From a checkpoint of a small transformer trained on Wikipedia.
Size: 14 layers, width 128, 3 heads of 32 (1 for keys and values), MLP 320 SwiGLU, vocabulary 8192, 3.23M parameters.
Architecture: RMSNorm before each block, rotary positions, biases on query, key and value.
Training: a variant of SOAP for these matrices, 149M tokens, 4542 steps.
Each number is 500 + 40 x the weight over its row's rms, rounded and kept within 0 to 999. Layers, rows and columns count from 0. Numbers have three digits each. The size before them is the row's rms in percent of the matrix's.

# v: layer 4 attention value, 32x128, rms 0.144, rows 18-27, columns 64-127
# o: layer 4 attention output (transposed), 96x128, rms 0.169, rows 18-27,50-59,82-91, columns 64-127
v18 094:516533455430480485557418567473447497488504452453515542535476588508530491508503487469504481423526563530530466638466543498518561492532473507478546526550491508444500503476534453467497548513543506
o18 087:434509555544482479512528426499411512522476471479480516523449405483477504544473465524498464513520531491485513473527454457507561518473504544523453531460474502569524518499540448505582544527515547
o50 083:604527517504564511430509471477540493506472552490489477426567534522527486456483566529498532519461451465530471498504508518502470541527558445476475479548522421479517503525488514447428475468443445
o82 120:478468470467452424517485527511518507523574493453552551526528522486399506446557520514478457518518499505544497448439508511450498499427479498526477511447547541470431426484537524519545461518521539
v19 094:557562448540520502517435472492523472434548439499470471461452465413480485451515475500524463469516505444540449499472598477556540488512468484542543491536509486511506448448529535543579564556519557
o19 104:424487555486446566532536478530462505528549525500402475456480526479514494494553462501502497467503495470459497499515562462590549489469485470495535501519481507528502565528494470569502499482420514
o51 086:500478472494497428474476505506484515515491481516573528521519421558489502469452585481463516511495492556453537519544452549468440558550521528519498519448501451466461469558500542471449507522497490
o83 104:489526503456511508515490516491505486480507519519521534513442464459505555533497449516503488440480460474474514477427459450479507456569510497468493491503522593529563553502480553500575446539482477
v20 101:565534486536489532535557503494507590453518507533557549514576498497518482538514507520436530422473494469502513511459489579552471506526572455442443484462505471481467529512540567551504506416467459
o20 099:531481534504442519488533519561508578483476544465481539431529454470471475487526464516480507452483510519503547492463502551499545525556442519517521552519467413568474503534455563490482491487530503
o52 091:429411466506537552443416563494470412483429457519426454539473480516528519459508498516526499542537466532502554492533488442461447539467491539484518487507561477476448485449496514458538534565462528
o84 110:569548466462475489440522466521477554494548493522576494498512525528524477478466455446497484352455518481493477487477470415571540534528562483511523493439494543508488488566508502536474412485503516
v21 101:478483501571565498554425562486521523468548520524526525456473562497503561446512495494446453477528586510522473566557501455520506489507504534482500500444457496497452508524536479503572547517468477
o21 092:503475489552414547475473448512464505465475499501496552505498525541439480509519466436493481450508621428499475539530534459541502579478506500551476477514523623492450457607447410423521513470467514
o53 085:509529452459529427474537465489500511526481503511525496502516472470515466536474559536520531550504416489473531456456474548485512460513561444560563530472479447480526552480498542491467443497507518
o85 111:476448569538468592528536471487480529444423472460450530495480484505478521504517452485492455530496495523537476572540473498468497587545406571497513530550488499515495570483506516529536492495509501
v22 102:550497470443485485468558498476549547440563429426429559510441457498513475522425506490521464496494457499509585456484492487534588509468486536495466499482563428509502400494557545468430449450465509
o22 105:468490449469477458490459404480559457559548494474454514476505442522549495517461463480448513497487524532496507439505512507594472447540483420510499475488513450571572393505514482489531496403472533
o54 098:508479620542523490521502532532451491527417500524540460574594467516440494428553533537501552513480527541507487525502485472425460530486497517472506563479485587440447549508470477517551468593504475
o86 104:579535469433507502461453529457488520485557478465489512451469544442568488524432476447527453550507494454452524486483460510578538490476403480527494463479506433504540409478471523527475488482497493
v23 089:441559438541449587477473462446418457500479510488512517514453459462447469483489484498544499420523496524482544551522436553553501553477487525490478517548504510507486429415466452565536470490489544
o23 093:484494521571570490473503496514462439510515490417424507510480546526459469544525550533504429490514495529485468529495511508468462595487485538484536487466487499551482494498541552498566443553404484
o55 090:554526525395437483501498513531557585478528588506613501469529519505569522513468479550470508526464586437515501525499534510477459430537498545506537465518536497482446509539523482460474501483548516
o87 114:439438514383523530499535446491490471443506401566414500483457419470561452519523544470506501445449461512485460463491468470532494524475501454468467467554478467556530511467481485501467482470465443
v24 109:501434495483424497507468415563474403502528405568466490496465514488545526478502465529405505503474556499513460543513547561527505470449474518506510508578499437433494436532496513500410478513483502
o24 103:508474424460453549477443461478534467467493466523535531497465464469456466527522468469417526494451542508532448522426524421530457417497502523495446521537542430559520564434538434516485522460468530
o56 101:505560485527557491523523570535536528495521589398504465511545510476513515476479511471523504501537438500522554486546498492505477510450540482509540467415492580539462453508494504492568505506513517
o88 122:515510500585467516508502472455444418524446457565462559535490476510434491492500467510537461496494488478452496518495476519502543568471482498520482561557445459447499522514492476496428522528502455
v25 102:510538441580480512475482455480464449524491491457464484520553514525493465518445505547484470465409401506513551466534503576579523542560471477525526487546529499542615450533536543492435550512440490
o25 096:421483533543537536402528406523481508522542547450492493465485475560470479516586496476547523472516476504451494527497476487580518446506490472518519496471513512573497453522543547455504502486440459
o57 090:568478491496530489579470575483587532464472518513509547502435568449516516457481495534522528538556532515566472485496524518401478487480532518492451495450488472440503520471497422513508530558545575
o89 110:419510506506458486467494542473435515517551439502474434492552461525465511551551535542446476489508496469531574519515508490555547501458515515497551431543528556512472502497503533493429467455431442
v26 097:490469445510537469513465455565521483479486485564496436513523540566479489548487485538478542512503473423505504539460485535518511537578490577466533523532543546565516540500495431552430454508521527
o26 099:543546536545556541565500509582521535527492434476480464489552524531478500415490470468548465475474556520507552467484524465523424447554445565419477487528453532524470484540443465515446456390542510
o58 098:540519523495470487509491513457495530522484577485542556491450477417521512569498539475482460527499483550502477505473442538484529487474501391583518505521487418462489573448495549459583537535382433
o90 097:475476512442511487500529457532559537508500514520469451513539488520449479396467497487404487509484482424506517511529557464536511566514486520509480498439545488522527478527505427544452518475531519
v27 103:553513482432474497500475507512491508537522540523492505495427472477506453500504527494510398457542482515480507574476497564531394589521457544451531521457512536514528489408581488489467511493501556
o27 087:509509512543452474451515485446422443487511484533486447447492474568425506550554584510419497505458507461441514514478430522468444498444493546478499434508509532516454467494505541560482545589568469
o59 093:490485523540544518530495504532519515482456503471474481514544515472513523458500473467510580523456519485503549509555512498468634488505519497580566528515506504476592498551465502472489459515460485
o91 116:500513507449484497437525493508554487504569486560511542464476534524520510449460550515483438537595460490531411541423464453527461540488501466506460499524480480506442519466562483557525500496508602